python train.py --num_hidden_layers=25 --hidden_size=128 --num_attention_heads=2 --num_key_value_heads=2 --head_dim=64 --intermediate_size=512 --vocab_size=512 --hidden_act="gelu" --norm="layernorm" --norm_place="pre" --norm_eps=1e-06 --positions="rope" --rope_theta=10000.0 --rope_fraction=0.5 --qk_norm=false --attn_scale=0.125 --bias="all" --tie_word_embeddings=false --parallel_block=true --extras=["capped logits"] --init="uniform" --init_std_qkv=0.0706 --init_std_o=0.0 --init_std_up=0.0706 --init_std_down=0.0 --optimizer="laprop" --learning_rate=0.00174 --beta1=0.9 --beta2=0.99 --weight_decay=0.11 --lr_head=0.00646 --max_grad_norm=1.0 --warmup_steps=329 --schedule="wsd" --decay_fraction=0.677 --decay_shape="cos" --final_lr_fraction=0.0 --batch_tokens=16384 --max_seq_len=384 --doc_mask=true --train_tokens=187900000 --max_steps=11469 --dataset="wikipedia_en"
Each number is 128 + 32 x the weight over its row's rms, rounded and kept within 0 to 255. Layers, rows and columns count from 0. The size above them is the row's rms in percent of the matrix's.

# layer 16 attention output (transposed), 128x128, rms 0.133, rows 102-127, columns 0-127
size [124 115 115 118 128 115 112 118 111 124 117 116 114 113 111 117 110 114 116 118 106 121 112 120 105 112]
[[151 144 150 150 101 117 108  67 120 152 132 174  96  93  87 127 148 134 118  73 118 138 129 132 190 112  64 127 132 118  74 110 109 148  93 147 117 102 119 103 165 146 149 105 140 106 161 143 148 128  86  94 118 152 134 126 104  88 111 150 161 234 163 101 119 131 126 114  74 181 115 118 108 122 159 113 121 134 184  84 188 114 156 147 112 197  69 159 148 123 169  92  97  87 171 112  50 121 137 133 173  97 116 178 152 103 105 206 127 126 161 143 145 128 166 178 113  91 103 151 167 132 132 132 147  54  93 146]
 [105 111 130 145 151 132 125 100 129 152 112 136 157 148 114 141 133 124  51 128 100 157 127 108 144 140 144 163 129 130 122 146 201 135 118 107 120 140  88 101 108 111 111 108 108 105 151  90 159 110 154 157 144 123  97 113 133  87 106 166  55 130 107  44  94  97 186  80 149  86 105 116 147 116  93 102 111 172 153 128 188 117 160 149 164 144  96 154 177  93 113 181  90 149 163 144  71 180 117  99 148 134 122 128  52 135 142 185 141 109 175  99 168 163 137 135  70  80 138 202 199 133 115 170 166 118  59 149]
 [119 120 118 193 123 106 104  89 178  75 129 166 152 139 153 146 106 151 144 159 129 135 110 114 161 105 136 111 133 109 121 114 165 139  74 115 210 113 110 151 218 108 122 105 103 113 215 103 127 124 121  95 136 186 148 166 129 127 107 107 142 144 134 106 116 120 130 107 134  96  99  77 120 118  75  96 138  88 126 101 143 141  64  52 182 137 100 167 121 173  43 103 116 102  84 105 129  95 163  96 147 206 148 134 146 126 100 161 144 150 146 168 125 145 115 114 167  99 136  85 208 109 142 138  84 123 171 131]
 [ 87  77 187 180 126 132 142 152 125 126 184 110 117 137 106 110 147 121  91 122 119 156 141  90 151 188 106 168 107  99 201 171 123  99 146 106  55  64 129 135 116 107 107 179 159 147  44 150 126 129 139 143  86 113 122 149  85  98 113 106 113 120 153 160 140 146 174 142 183 181 142 148  69 144 114 105 137 154 114 156 154 156 153 131  59  86  94 121  97 142 131 111 144 132 156 118 126 210 190 102 132  85  99 139 110 131  65 152  57 148 154 164 109 106 133 165  97 108 146 127 183 164 119 113 129  92 117 128]
 [100 106 167 139 160  54 160 134  66 114  73 160  82 114 147 163 139 133 113 132 141 147 165 114  82 122  98 134 121 115 140 149 137  91  76  92 114 136 102  99 117 184 138 175 162 128  31 204 119 149 161 108 113 136  34  74 158 147 130 139  75 183 120 126 131 140 122 113 140 107  97 149 151 124 132 131 154 126  94 151 127  89 119 152  94 103 147 163 107 135 165 109  84  72 178 159 101 142 182 171 111 120 125  79 154 191 106 114 131 131 119 185 157 114 149  94 140 102 161 129 203 102 132 160 138 125 157 134]
 [112 143 152 110 123 149 193  56 137  92 103 134  86 169  85 141 138 125 153 208 139 146 172  27 184 136  76 195 167 133 137 159 110 128 107 120 148 102 100 101  86 141 111 130 130 112 207 150 107 106 136 165 123 155 108 104  96 135 136 111 157 137 117 121 134 153 140 132 123 106 157 120  88  92 196 110 141 108  47 133  97 121 133 136 120 104  51 108 138 160 104 112 189 155 106 139 183 124 117 150 139 158 123 118 136 139 143 120 113 136 118  64 127 111 204 104 187 172 108 134 133 118 107  63 131  99 136 142]
 [150 111 133 124 142 138 136  87 132  73  94 129 188  73 106  71 164  75 183 112 123 112 143 113 124 164 130  96 143 140 103 107 185 175 176 127 119 107  96 131  83 134 104 132 187  61 101 120 162 134 116  87 103 196 118  57 190 103 138 156 123 164 108 151 102 212 107 136 123 131 135  92 137 201 126 160 132 136 138 167 128  22 142 121  70 125 123 141 138 120 113 161  65 105  93 143 140  84 133 168 145 118 128 153 104 180 159 168 132 103 134 142 121 146 146 136  99 124 124 131 157 138 173 119 120 154 141  73]
 [130  97 132 107 118  86 228  82 115 137 176  75 104  76 171 176 123 121 128 185 136  91 171 133 183 142 138 121  72 177  95 127 143 151 159 137 106  80 114 172 126 119 165 142  67  61 137  76 127 109 119 109 128 114 109 130 199  92 151 132 127 144 112 111 126 137 118  51  97 175 136 137 139 104  76 116 179 100  86 130 154 127 106 169 138 132 135 143 149 135 125 203 195 129 123 158 137 134 118 149 136 106 105 140 104 142 103  81 122 115 145 161 140 158 165 107 137 145 118 134 147 123  79 121 126 207  53 121]
 [145 190  66 126 141 148 115  83 148 107  84 109  83 164 116  85 196 114 129 137 142 150 127 138 148 198 211  84 141 148 158 129 119 124 147 123 113 202 133 136 137  96 137 115 109 182 130 189 138 135  73 119 158  80  71  92 180 170 154 149  58 100  96  54 114 112 155 160 150 133 118 145 138 148 131  89 130 146  98 123 136  97 102  97 106  87 100 154 164 147 193 140 116 133 132 121 113  89 165 113 158 121 110 194 123 136 143 146 194 114 105 123 155  98 142 122 111  69 116 117 106 121 159  92 121  68 142  99]
 [136 142 155 124  99 136 171 133 138 146 100 156 107  69 132 109 146 144  84 163 138 112 136 125 162  87  89  77  82 170  84 146 144 206 198  98  79 110 168 138 171  59  74 125  52 126  89 159  96 123  99 105 132 129 110 131  80  91 156 184 126 144 128 101 123 135 138  98  76 156 103 192 166 163 170 179 110 101 132 117 173 117 142  99 143 157  78 124  98 181 142 119 129 155 106 128 121 123 132 152 175 119 128 155 173 104 110 166 120 129 111  96 137 131 122 119 212 165 143  95  65 125 126 134 175 100  87 154]
 [159  90  97 126 139  78 104  83 136 107 165 130 124 160 112  28 132 130 177 115  89 178 125 122 115  83  98 157 108 116 139 105 144 146 107 112 178 144 158 116  83 129  73 145  99  34 140 143 102 149 122 153 120 149 183 111 118 143 138 179  93 135 138  49 153 163 112 183 132 131 183 206  91 124 145 107 150 160 107 151 155 106 132 171  89 128 115 181 172 158 171 136 134 164 159 135 110 102 100 139 112  93 168 134 153 132 155 131 108 188 175 145 141 105 114  75  69 156  97  89 134 154  99 138  94 132  94 137]
 [ 77 137  60  86 117 138 181 146 144 116  98 116 166 160 126 116 124 132 112 139  86 125 147  52 154 144 138 158 115 147  92  83 161 122 119 100  88  98  33 117  99 127 165 119 157 144 126 132  76 134  88 100 176 154 144 161 123 104 107 100  91 167  67 160 193  83 172 120  96 137 123  54 126 128 142 164 156 124 178 123 126  93 181 134 126  91 160 119 138  98 108 126 134 115 165 121 156 136  83 196 105 141  95 202 155 144 153 118 190 199 116 118 135 145 128 122 156 140 133 112 111 172 146  95 143 159 162  87]
 [191 162 119  93 108 136  97 162 158  75  64 139 140 103  85 130 193 122 148 105 148  65 126 139 140 109 112 129 129 135 138 116 178 173 111  43 111 128 152 139 130 103  92 127 126 101 154 167  68 130 161 122 144 150  64 163 100 151 148 172 138 171 121  51 158  96 120 151  94 156 187 166 105 119 162 104  67 139 169 111 108 180 145  84 131 153 121  96  55 130  89 149 144 121 146 120 144 145 174 144 121 131 108 147  90 144 114 115 146 155 107  27 125 122 112 156  86 137 162 166 141 141 136 197 124 131 121 130]
 [143  50 163 105 121  92 177 158  80  94 201  90 127 158 131 149 197 136 133 103 127 120  87  77 128  86 133 137 155 172  94 174 136 112 159 155 151 103 181 113 100  94  96 136 142 146 102 114 141 152 101 177 114 177 151 192 108  95 140 164 185  95  83  85 103 125  80 163 166 168 119  82 118 128  99 156 116  79  78 113 150  80 100 109 168  63 118 146 139 138 112 158 114 137 162  95 119 168  86 186 113 100 135  98 122 183 128 161 106 119 143 127 120 147  67 141 121 169 155  96 161 178 116 133 128 128 111 118]
 [ 88  78 136  98 174 120  74 164 145 123 176 126 139 118 108  92  69 131 106 119  90 103  88 183 139 108 117 151 113  86 153 134 178 100 122 135 101  84 112 168 153 176 176 191 113 103 117 118 154  81 113 103 199 134 102 162  95 130 140  98  93 173 129  94 179 161 158  84 100 117 126 132  53 141 110 109 112 165 141 119 119  92 188 138 197 150 149  86 114 102  98 123 163 137 151 119 113  56 162 181 113  75 146 142 166 114 149 114 132 135 156 162  95 117 125 171 150  91 104 148 124 144 131 134 194 134 193  90]
 [ 97 173 102 108 109 113  41 128  93  71 133 111 126 135 169 172 154 160 174 115 176  84 124 132 163  76  78 133 117 160  77 104 140 129 133 155 160 113 115 205 132 136 158 129 144  98 172 148  89 101 122 176 138 108 161  76  58 179 160 103  73 159 104 128 102 184 142 114 160 112 160 113 116 110  74  92 169  87 119 133  87 135 117  95 135 103 127 115 149  94 166 233 104 159 163 109 151  82 152 119 143 155 124  66  82 127 121 133 119 151 134 117 169 161 141  87 135 126 137 157 160 145 138 148 140 137 109  97]
 [171 167 112 145 112 152 138 128 132 141 130 141  84 140 113 145  80  84 133 123 183 140 137 143 119 121 157 186 139  66 180  88 114 147  57 107  86 100  86  99  80 137 153 109 109 140 154 111 109 145 149 117 233 140 127  93 139 147 133 142 188 106 153 143 136 147 124 150 137  92 124 178 134  95  84 108 109  88 123 170  93 179 114 108 101 170 141 107 172 182 136 120 129 136 126 118  95 136  76  90 209 101  85 160 137 192 153  48  85 185 177  95 136 120 102 172 133 125 115 104 100 114 124 126 123 100 110 175]
 [155 129 117  93 101 100 114 129 158 175 192  91 122 122 114 191  95 157 183  79 150 121 106 213 103 223 123 153  98 103  78 117 143 111 107 126 121  92 102 149 162 145 145 102 149 122 215 122  91 170 139 118 131 142 141 163 137 135 136 101 104 119 142 170  97 102 171  52 143 132 124 135  80  70 109  96  94 156 102 122 159 115  91 108 146 149 162 153 138  52 103 116  90 117 123 177  88 130 128 155 149 154  93 187 123  89 133 135  93 136 197 131  82 155 141  93 111 151  92  94 128 148 156 122 155 117 159 142]
 [116 163 109  80 101  82 148 122  36 118 100  82 154 157 193 107 106 134 128 107 102 107 113 163 124 128 116  97 153  84 130 157 172 152 103  93 163 130  96 138 166 132 123 147  96  62 131 176 176 104 150 125 194 161 116 125 146 156 164 115 150 138 114 109 138 139 135 100 109 151  84 104 131  74 137 112  79 192 114 120 118 101 163 136  97 131 173 104  93 138 170 145 170 138 164 115 128 178 114 165 132 101  91  96  91  99 114 156 182 190  92  70 103 167 133 126 106  57 187 139 129 137  77 143 155 169 183 154]
 [121 128 119 113 183 119 150 127  46  94  98 145 151 120  61 157 129 130 132 159 110 182  64 122 110 186 201 130 142 116 100 137 163 115 115 107  95 144 131 114  96 122 181 163 141 106  94 171 217 136 144  91 101 121  97 121 131  96 140 176 129 150 114 141 155 169 179 130 184 130 103 131  92 105 146 131 153 158  47 139  85  67 142 144 153 136 102 166  92  89  94 167 127 113 123 122 145 152 145 153 153 161  94 131  73 104  84 111 175  85 117  79 156 159 116 126 128  66 106 162 108 166 130 124 167  67 140 125]
 [169 116  91 147 139 140 128  79  65 119 122 144 123  91 121  57 183 109 119 102 143 107 102 162 125 139 133 164  71  85 137 137 154 137 150 164 155  89  66 141 157 132 148 137 173 173 131 108  69  83 119 133 141 115  99 131 135 152 126 120 101 130 137 119 151 162 118 198 131 121  86 103 135  96 131 107 120 121 109  89 141  76 117 133 169 140 149 207 193 216 128  63 101  85 161 109 111 154 116 140 168  78 152 157 120 115 142 105 203 154 164 154 107 157 124 127 181  87 138  75 103 105 132 117 100 120  76 188]
 [124 174 116 135 152 102 123 163  80 152 121 107 166 113  75  85  96 185 149  94 184  92 143 180  84 124 141 136  96 174 143 178 114 113 103 128 157 124 158 142 151  62 173 130 135  68 160 137 118 143 158 208  86 126  92  93 135 183 116 189 158 136  68 156 155 114  96 145 115 126 172 137  91  49 127 105  90 156 166 169 119 104 178  84  86 150 152 117 111 172 119 161 136 118 136 156  95 185  79  94 117 155 115 142 101  87 184 110 131 123 107 136 104 135 139  95  63 123 128  96 114 122 156 118  98 142 103 154]
 [174 185 127 153  45 120 153  94 143 101  77 121 166 144 142 140  87 112  83 147 141 108 128 118 131 153 140  79 171 126 116  76 169 115 135 153 131 138 105 127 141  94  72 116 181 122  71 100 176 162 114 104 153 107 129 116 114  63 106 108  74 102 204 108 176 134 152 122 110 103 140 113 120 158 107 116 141  93 134  77  68 177 183 129 114 121  95 124 171  65 165 103 106 199 121 155 144  90 174 140 121 127 141 106 159 127 132 135 108 173 164  92 159 137 171 127  85 133 163 138 114 104 207 144 105 181 125 158]
 [134  88  88 114 134 150  92 124 158 114 158 133  89 151 108 135 119 120 147  98 103 129 151 126 129 174 164  93 140 206 171 147  96  94 136 125 167 163  85  97 114 148  78 124 106 131 149  94 155 182 160  94 132 135  96 191 132 109 100 109 171 166 104 135 156 129  74  97 107 160 131 123 126 141 103 106 123  81  93 136 202 137  85 146 195 124  72  85 104 187 197 109  63 115 132 151 197 156 123 146 109 131 162 149  81 121 111 129 151 147 139  45 123 127 202 114  53 135 116 135 142 153 120  87 134 132 122 167]
 [160 155 136 158 118  90 110 141  84 121 149 154 183 163 167  89 104  98 150 148 141  86 105 101 117 156  88 177 140 105 100 111 108  95  85 146 132 126 171 119 125 147  91 125 135 155 143  98 139 110 109 143 124  72 152 173 130 155 144 124 131 195 168  76 140 126 152 122 136 112 109 101 167 141 104 157  74 156  87  74  62 166 117 197 107 120 160 119 123 199 164 117 149 125 146 115 147 109 144 122 167  41 179  87  89  96 189 109 115 131  96  91  95 171  95  93  84 190 147  77 103 153 128 158  95 150 185 121]
 [157 138 189 145 124  42 130  65 130  96  72  96 172  83  73 169  93 153 130 189 148 134 188  92  69 130 138 131 150 190 154 121 107 141 128 129 148  74 156 134 126 100 140 142 126 133 118 163  82 155 111 145 145 135 122 104 165 131  87 135  97 125 126 107 135 150 139 153 121 138  88 153  75  74 145 124 144 102  77 170 108 122 166 170 192 121  83 149 104 169 195 127  91 126 180  88  76 118 180  94 154 126 142 136 166 151 102 135 131 135 156 157 125 150 111 110 165  96 168 134 107  85  89  81  69 135 158 127]]
# layer 16 attention value, 128x128, rms 0.132, rows 103-127, columns 0-127
size [108 110 111 119 113 114 113 110 119 113 116 112 112 111 116 111 111 111 114 107 113 108 116 111 109]
[[ 94 112  85 133 131 121 115 119  86 141 100 121 135 106 115 128 138  88 122 113 119  99 150 110 150 120 111 123  87 130  90 124 126  69 134 163 123 118 130 131 116 159 143 130 123 136 169 143  46 152 130 154 134 139 148 133  50  82 116 117 116  81  67 175 152 151 200 159  91 136 126 159  90 121 133  98 153 102  74 157 136 142 185 161 111 105 153 104 113 119 118 114 121 162 120  91 137  88 187 178 224  53 100 170 186 122 112  94 194 155 128 144 112  75  77 189 183 141 168  86  83 103 115 112 119 150 116 156]
 [186  67 135 152 149 150 102 167 116 180 114 114 150 193 131  69 140  71 139 118  58 142 157 162  70 132 118 146 131 162 132  63 152  91 153 160 142 118 181  76  95 140  82 133 118 110 102 209  95 135 148 142 129 116 101  26 148  93 121 189  98 127 146 107 184 168 137 148 161 138  96 149 156 140 133 176 149 125 130 103 128 134 166 165 112  91 116  95 130 154 145 119 113 100 135 141 117 104 101 148  98  87  95 156 109 181 177 155 100 147 143 105 129  92 119 118  86 149 116 175 141 127  83 110  86 166  86 112]
 [ 93 210 137  69 120 172 158 133 117 143 101 148 148  46 155  83 100 131 113 101 188  74 172 137 127 104 217  99 192 163 109 111 111 110 133 105 138 159 131 138 117 196 163 133  63 196 136  92 141 139 135 123 119 118 134 118 125 167 143 132 120  81 119 105 143 134 134 104  73 131 138 152 127 109 155  52  91 128 158  50 101 115  90 137 164 145 133 106 124 127 133  91 110  99  94  98 206  94 105 174 161 130 150 115 157 131 110 105 137 103 151  81 138 157 143 131 121 141 132  96  76 157 134  91 137 173 101 130]
 [166 163 106 145 216 152  95 149 165 119 112  72  78  86 136 125  86 152 144  94 106 141  98 128 165 117 225 138 160 138  99 112 134 112 152  84 128 166 142 137 180 134 101 108  76 154 197 140 107 108 130 152 104 101 181 125 166 127 152  74 139 113 178 149 122 123 118  90 113 115 130 159 101 177  72 126 151 132 113 104  94 115  99 109 166 122 130 129 196 134  86 147 152  78 103 129 193 147 138 131 150 135 147 162 110  85 121  55 105 141 186 136 103  78  89 124 176 137 147 116 116 122 165 129 117  75 116  65]
 [141 140 126 129  76  94 112 165 147 169 141 153 169 122 133 126  92 152 140 111  78 163 123 166 109 110 179  99 118 146 148  98 113  76 151 146 119 150 176 158 141 135 132 143  92 142 110  69 170 140 174 152 141 131 150 139 175 176 147 174 158 139  51 137  56  94  79 153  98  93 121 113 171  68  92 189 127 126 120  77 137 112 161 145  93 164 112  99 112  69  84 161  93 141 151 152 139 108 142 114 106 104  97 147 151  35 123 140 117  77  96 139 133 197  73 149 120 134 124 158 159 143 133 181  63 143 101 133]
 [151 117 110 171 130 130 132 144 121 132 192 162  83 208 112 177  91 167 115 112 111 111 101 151 199 124 140 153 176 155 157  76 120 129 127  91 136 144 143 183 159 117 102 128  89 129 135 136 129 131 102 169 111 146 166 165  44  57 158  82 148 146 132 155 188  90 100 113 129  73 170 138 100  76 156 154 145 123 103 117 104 114 107 147 184  81 160 148 128 147 119 114 205 110 126 146  99 137 111 120  91 130 131 120 121 116  75 162 152 118 129 128 106 120 114 148 101 131 154 145 145  98  75  34 124 139 204 167]
 [ 87 106 157 126 162 102  95 120 113 115 129 175 121 108 127  80 138 160 135 115 103 160  53 173 144 113 121 103 129  79 145 111  86 117 116 204 154  90 167 105 170 182 152 108 182 152 102 150 147 118 101 163 139 164 153 109 103 116 124  94 136 113 121 155 192 132 167 163 138  70 141  53 124 119 174  91 120 120  87 162  95  69 192 159 190 123 116 159 134 113 201 115 110 129 115 163 167 119 130 144 131  92 166 118  71  79 100 176 100 112 134 151 140 125 117 136 145 102 142 182  89 102 190 153  92  96 133  91]
 [138  69 142 217 132 100  81  94  95 134 138 124 156 122 129 129  87 125 135 130 134  94 181  94 153  83 115 112 124 120 103  90 119 177 151  94 126  98  86 154 150 154 108 153 164  87 168  61 168 131 142 157 131 116  92 120 144 109 113 144 131 159 168 140  91 127 125 135 144 166 145 141 148  72  75 183 130 120 142 160 135 113 158  65 128 112 145  55 104 135  93 121 150 180 117 111 148  94 182 139 140 160 216  83 114  87  90 103 129 138 192 105  94 113 124 194 158 145 129 116 153 174 127  48 176 110 117 145]
 [113 155 118 117 148 175 174  89 136 143 138 125 170 118 152 164 162 155 157 149 122 148  76 129 126 152 139 131  75 116 102 125 131 105  69 181 135 115 139  93  89 191 144  96 176 108 117  60 188 164 140 168 135 144  73 137  50 138  79  94 198 135 127 132 141 138  65 179 188 107 115  69  90  90 132 118 147 145 178 100  98  60 150  79  96 129 144  73 193 181 173 135 130 130 153 126 141 152 102 124 103 178 126 144 123  96 100  73 120 114 145 137 105 130 140 124 106  85 122 164 122 119 118 101 120 147  95 106]
 [ 36 130 129  98 157 156 136 209 128 129 171 145 140 159 107 189 152 164  84  94  75  99 141 127 176 125  81 107 105 169 171 204 120 141 110 119 131 128 109 138 136  96 102 151 126 186 141 134 137 156 145 103 131 106 128 141 158 100 107 135 124 142  90 120 139  83 145 110  69 162 140 148 176 106 193 121 132 132 174 136  62 144 169 112 164 170 111 110 193  83  71 123 101 152 155 150 144  96 158 128 116 164 126  92  70 112 104  88 160 111 104 107  89 114 130 149 163 146 122 177 101 117 141  53  90 164 138 160]
 [181 144 123 137  46 105  84 128 125 121 115 144 116 133 145 121 151 121 165 151 145  16 158 164 130 131 108 134 134 144 153 117 149 100 108 198 153  96 147 162 135 200 137 106 102  99 113 110 148 158 182 161 138 145 159 132  86 120 187 107 116 107 167 129  76 155 102 125  57  76 147 189 113 137 139 157 150 117  87 176 125 139  89 140 121 111 136 112 121  91 106 131  96 110 109 175  87 116 139 131 120 215  98 154  76  77  46  96  84 126 107 146 154 109 128 129  76  93 121 120 150 122 157 171 119 116 121 162]
 [116 175 114 153 118 151  90 107 145 135 132  64 139 188 125 168  92 156  98 155 130 156 117 120 114 140 134 115  72  59 144 164 172 124 134 219 166 134 114 100 136 104 176 160 100 134 109  50 179 132  94 141 130 117 204  81 140 102  97 158 165  93 129 152 115 187 118 102 148 163 132 182 122 101 147 149  99 115 134 102 116  62 134  77 114  81 144  91 185 115 138 112  91  79 128 129  82 117 142  90 127 102  99 128 160 119 124 107 165 131 112 149 180 157 124 100 171  98 130 130  97 165  74  78 179 172 130 135]
 [144 139 112 119 165 165 141 174 151 135 117 155  88 103 175 166 121 131 131 146 135 114 126 200 103 196  93  45 135 110 154 105 123 128  73 112  98 149 134 108 109 172 103 109 117 153 175 173 126 119 161 153 123 151 136  77 133 134 107 150 157 146  87 148 179 123 174  62 138 111 143  88 104  65 126  63 133 110 155  82 153 188 147 166 128 177 158 179  78 143 116 153 129 136  89 148 144 105 131 100  84  85 127  92  83 129  46  98 151  99 111  99 155 129 144  79 138 116 142 153  75 116 101 148 108 133 166 196]
 [136 177  96 144  22 129 204 121 161 125 162 158  87  95 142  74 180 133 101 155 140 123 121  65 103  84 168 149 179 130  60 116 118 190 159 173 138 131 134 141 112 130 155 119 136 126 134 163 131 160 111 156 131  84 175  70  89  89 137 107  58  88 112 105 136  93 141 151 125 142 124 158 204 155 126 126 125 114 111 135 138 124  81 142 146 160 125 179 191  97 171 135  71  90 159 140 115 156 151 136 138 169 140 112  47 167 160 122 162 136 106 165 103 100 141 105 132 136 144 133 142 127  89 127 105 143 145 112]
 [109  47 158 129  91 109 191 145 123 124 134 175 129 178 127  88 129  66 130 134 114 118  47 134  27 128 154 110 108  78 169 155 119  92 143 136 115 117 115  99 197 130 114 128 134 149 130 169 144 105 146 151 117  70 171 166 172 101 152 137 148 176 157 131 131  97  97 126 131 120 136 183 112 121 141 146 143 130  83 152 165 121 195  97 175 164 112  86 114 160 119 113 108  88 130 147  99 156 116 128 107  47 139 131 113 125 141 153 175  97 109 142 116  82  98 104 194 127 163  66 125 155 126 125 164 191 122 119]
 [ 60  81 185  81 130  98 124 160 125 139  77  93 169 157 110  97  92 182  80 112  96 172 207 134 122 168 121 174 135 179  92 202 144 120 154 127 112 152 105  69 172  54 162  98 130 104  68 150 157 108 133 137 132 148 119 146 125 116 123 120 110  98  99 120  89 129 142 155  77 209 145  86 144 129 143 182 138 145 124 113 128 126  66 143 130  88 148 113  92 128 113 139 172 129 112 115 161  95 158 106 116 168 118  99 154  60 160 171 123  82  97 120 164 136 123 125 115 143 133 118  81 132 165 170 124 138 135  79]
 [108 146 104 114 163 139 159 105 114 122  54 147 134  98 126  44 176 136  87 127 128  72 118 120 156 108 100 142 146 103 140 110 112 157 150 202 113 113 108 125 137 111  51 143 107 136  65 122 124 123 150 121 145 148 160 128 117 106 166 180 123  57 171 170 116 159 112 121 116 124 131 112 166 172 124 173 188 114 134 165 126 154 116 153  81 114  97 187 120 189 166 150 125 113 136  65 127 127 143 167  69  92 103  89 119 172 146 222 171 150  89 150 176  83 136 125 171 183 105 119 155 102 120 149 124 150 122 123]
 [134 158 148 189 119 105  68 185 158 136 158 172  97  82 138  91  88 134 139 138 113 102  90 140 115 156 100 122 105 123 160 149 134 126 157 149 109 139 110 131 107 116 185 139 197 165 163  74 101 152  40 120 130 155 170 134 115 104 134  88  89  81 163 138 148 116 104 126  81 104 122 155 109 134  94 157 155 104  75 130 137 107 133  77 130  72  98 155 139 133 128  99 134 156 158 148 135  85 148 141 113 171 110  99 163 190 175  49  75  93 166 184 174 125  87  86 202 132 136 129 111 161  94 138 116 108 175 113]
 [177 161  98 186  88 130 125 110 175 136 160 144  82 123 182 114  85 164 140 124 115  50 122 191 162 103 118  72 124  95 131  95 135 155 165  96 105 148 138 133 176 178 159 107 113 136 157  91 105 116 111 175 125 171  98 109 102  88 122 108 113  98  74 159 111  93  98 158  77 139 140 127 114 130  39 108 149 125 169 117 187 161  89 121 136  85 140 104 132  83 167 120 119 133 137 109 124 103 173 124 151  57 138 128 143 151 119 146 175 128 172 162 111 118  85 169 186 156 125 127 181 137 104 119 174  86 158  66]
 [ 87 104 133 150 112  72 117 190 173 121  99 137 141 104 172 155 161 134  99 124 101 180 114 129 179 166 128  65 172 107 105 186 120 133 122  88 169  81 153 122 152 156  92  88 118 112 114 135 100 169 163 120 127 161 102  65 118  95 160 100 138  83 165 117 133 118 186 130 156 172  77 116 156  95 134 160 165 112 115 135 125 179 124 130 119 114 124  45 102 174 116 174 172 149  83 117 117 158 186 154 107 180 170  94 141 136 136  98  58  98 144  80 101 125 118 122  70 144 150 147 164  90 131  75 140 124 132  77]
 [ 93 115 139 115  90 107 104 150 184 135 146 136  98 174 163 198 130 128 120 115  89 151  43  97 152 147 102  91  81  94 133 102 118 148 164 135 139 167  65 121 143 128 148 157 153 192 144 108 144  98 118 104 137  83 120 191 159 107 146 115  59  79 158 159 134 156 174 129 104 146  94 118  92 153 190 197 119 132 162  79  95 125 101 134 123  89  83 112 136 124 131 111 119 207  98  54 103 155 134 109 111 124 119  85 136 137  97 120 153 164 132 111 165 137 124 136 131 147  99  82  70 105 118 178 200 135 138 160]
 [144 168 146  92 192 129 128 133  76 141 123 194 139 110 115  41 171 111 162 127  74 156 136  90 140 112 137 170  88 167 174 122 153 116  79  97 116  83 116 140 103 124 142 104 133 112 116 136 102 122 176 130 132 141 163 151 128 111  99  89 126 156  94 111  72 146  83  93 155 101 134 239  91 104 163 141 117 121  50 217 128  77  92 120 134  81 182 139 113 127 140 112 132 144 131  98 119 158 120 111 192 124 115 129 144 149 153 140 127 116 110 107 103 163 117 161 136 148  96 128 184 177 135  67 161 110 165 134]
 [136 187 142 157 118 147 118 121 135 163  55 124 152 119 133 211 162 158 113 120  94 113 136  99 113 139  53 146 148 122 116  59 127 148 118 162 117 100 101 154 206 133 109 154 138 139 106 158  78 154 133 109 129 135 133 104 128 163 109 169 152 182 142 151 114 147 155  91 135 137 171 108 127  71 107 135 110  95 159 119  72  72 159 170  92 145 141 204  89  72 130 156 128  85 103 125 100  48 142 149 138 124 178 116 186 205 123 128  80 134  83 175 111 158  76 124 158 118  97 120  94 139 146 120 131 110 113 104]
 [ 91 167 126  45  83 125 131 184 105 112 105 154 118 149 130 145 168 176 126 149 114 209 149  92  43 104 162 144 121 134 159 164 114 115 130 109  99 112 146 145 120 104 107 135 174 113 101  96 133  91  99  72 141 172 118 112 192 168 120 147 158 126  88 133 167 163 140  51 104 147 111 143 145 127 122 165 141 131 124 163 117 215  98 129 188 128  94 138  83 166 107 105 129 150 103 191  88 153 117 112 189 166  99 122 126 161 131 115  95 123 164 141  95 144 126  84 203 108 137 150 119 145 119  86 116  85 167 147]
 [ 85 132  81 158 143 191 147 167 153 132 183 152 101 116 132  90 114 107 149 121 100 191 110 206 131 132 101 153 111 123 108  86 128  83 130 103 134 113 134  81 184 158 116 117 137 126 170  99 156 129 195 137 120  82 156 159 147 119 119 106 116 121 111 134  93 137 103  94 158 115  91 157 103 133 125 204 120 127 184 105 102 121 132 118  93 125 114 110 148 120  31  73 145 188  93 139 201  92 151 142 166  92 128 135  80 108 125 173  96 146 125 119 101 151 158  92  91 166 154 157 115 110 175  91 156 107 122  39]]
# layer 16 MLP up, 512x128, rms 0.118, rows 0-1, columns 0-127
size [103  90]
[[ 81 127 115 146  96  97 131  91 141 137  87 151  69 118 145 119  81 111 123 148 106 125 127 153 148 146 117 128 118  99 157 107 163 143 133 103  95 111 143 142 154 126 164  65 162  54 132 117  95 141 154 155 174 115 122  99 170 185 106 164 115 170 143 128  81  92  81 138 109 111 110 135 116 194  78 166 137 106 130 145  92  88 103 137 159 137 120 108 181 104 129 172 111 145 161 200 191 126 171 120 101 113 122  91 115 122 175 173 138 110 120 107  99 117  86  87 140 113 212 155 130 221 135  65 164 127 174 195]
 [ 93 128 216 181 133 136 151 112 158 101 148  95 140 107 103 101 181 135 122  47 159 177 124 169 131 128 140  93 159 122 151  65 143  96 140 130 125 122 110 206  59 160 122 124 191 119 135 135 133 123 171 215 169  96 129  51  87 111 168 111 122 150 125  89 159 107 138  99 133  97 163 145 194  83 130 141 124  81 114  98  72 122 111 123  81 129 116 103 128 138 164  82 127 148 106 118 152  68 118 142 124 116 128 145 105 123 134 171 142 106 139 154 112 182 127 168 156 157 156  67 110 125  97 144 151  80 127 133]]
# layer 16 MLP down (transposed), 512x128, rms 0.116, rows 0, columns 0-127
size [101]
[[114 129 129 125  92 109 105 137  99  98 248 116 173 104 125 147 127 101 120 226 145 132 118 170 133 164 151 101 126 103 153 111 123 131 136  97  69 122 141 104 104 166 164 106 165 170 119 136 161 103 106 100  20 119 109 114 142 116 133 108 148  73 105 124 124  89 149 114 148 148 133 206 151 119  95 117 130  86  98 135 172 140 158  92 141 129  95 189 143 141 135  80 159 114  96 109 156  73 155 167 120 151 167 144 102 115 174 133 168  70 130 100 114 114  94 110 139 167 121 168 125  69  94 150 176 153 155  95]]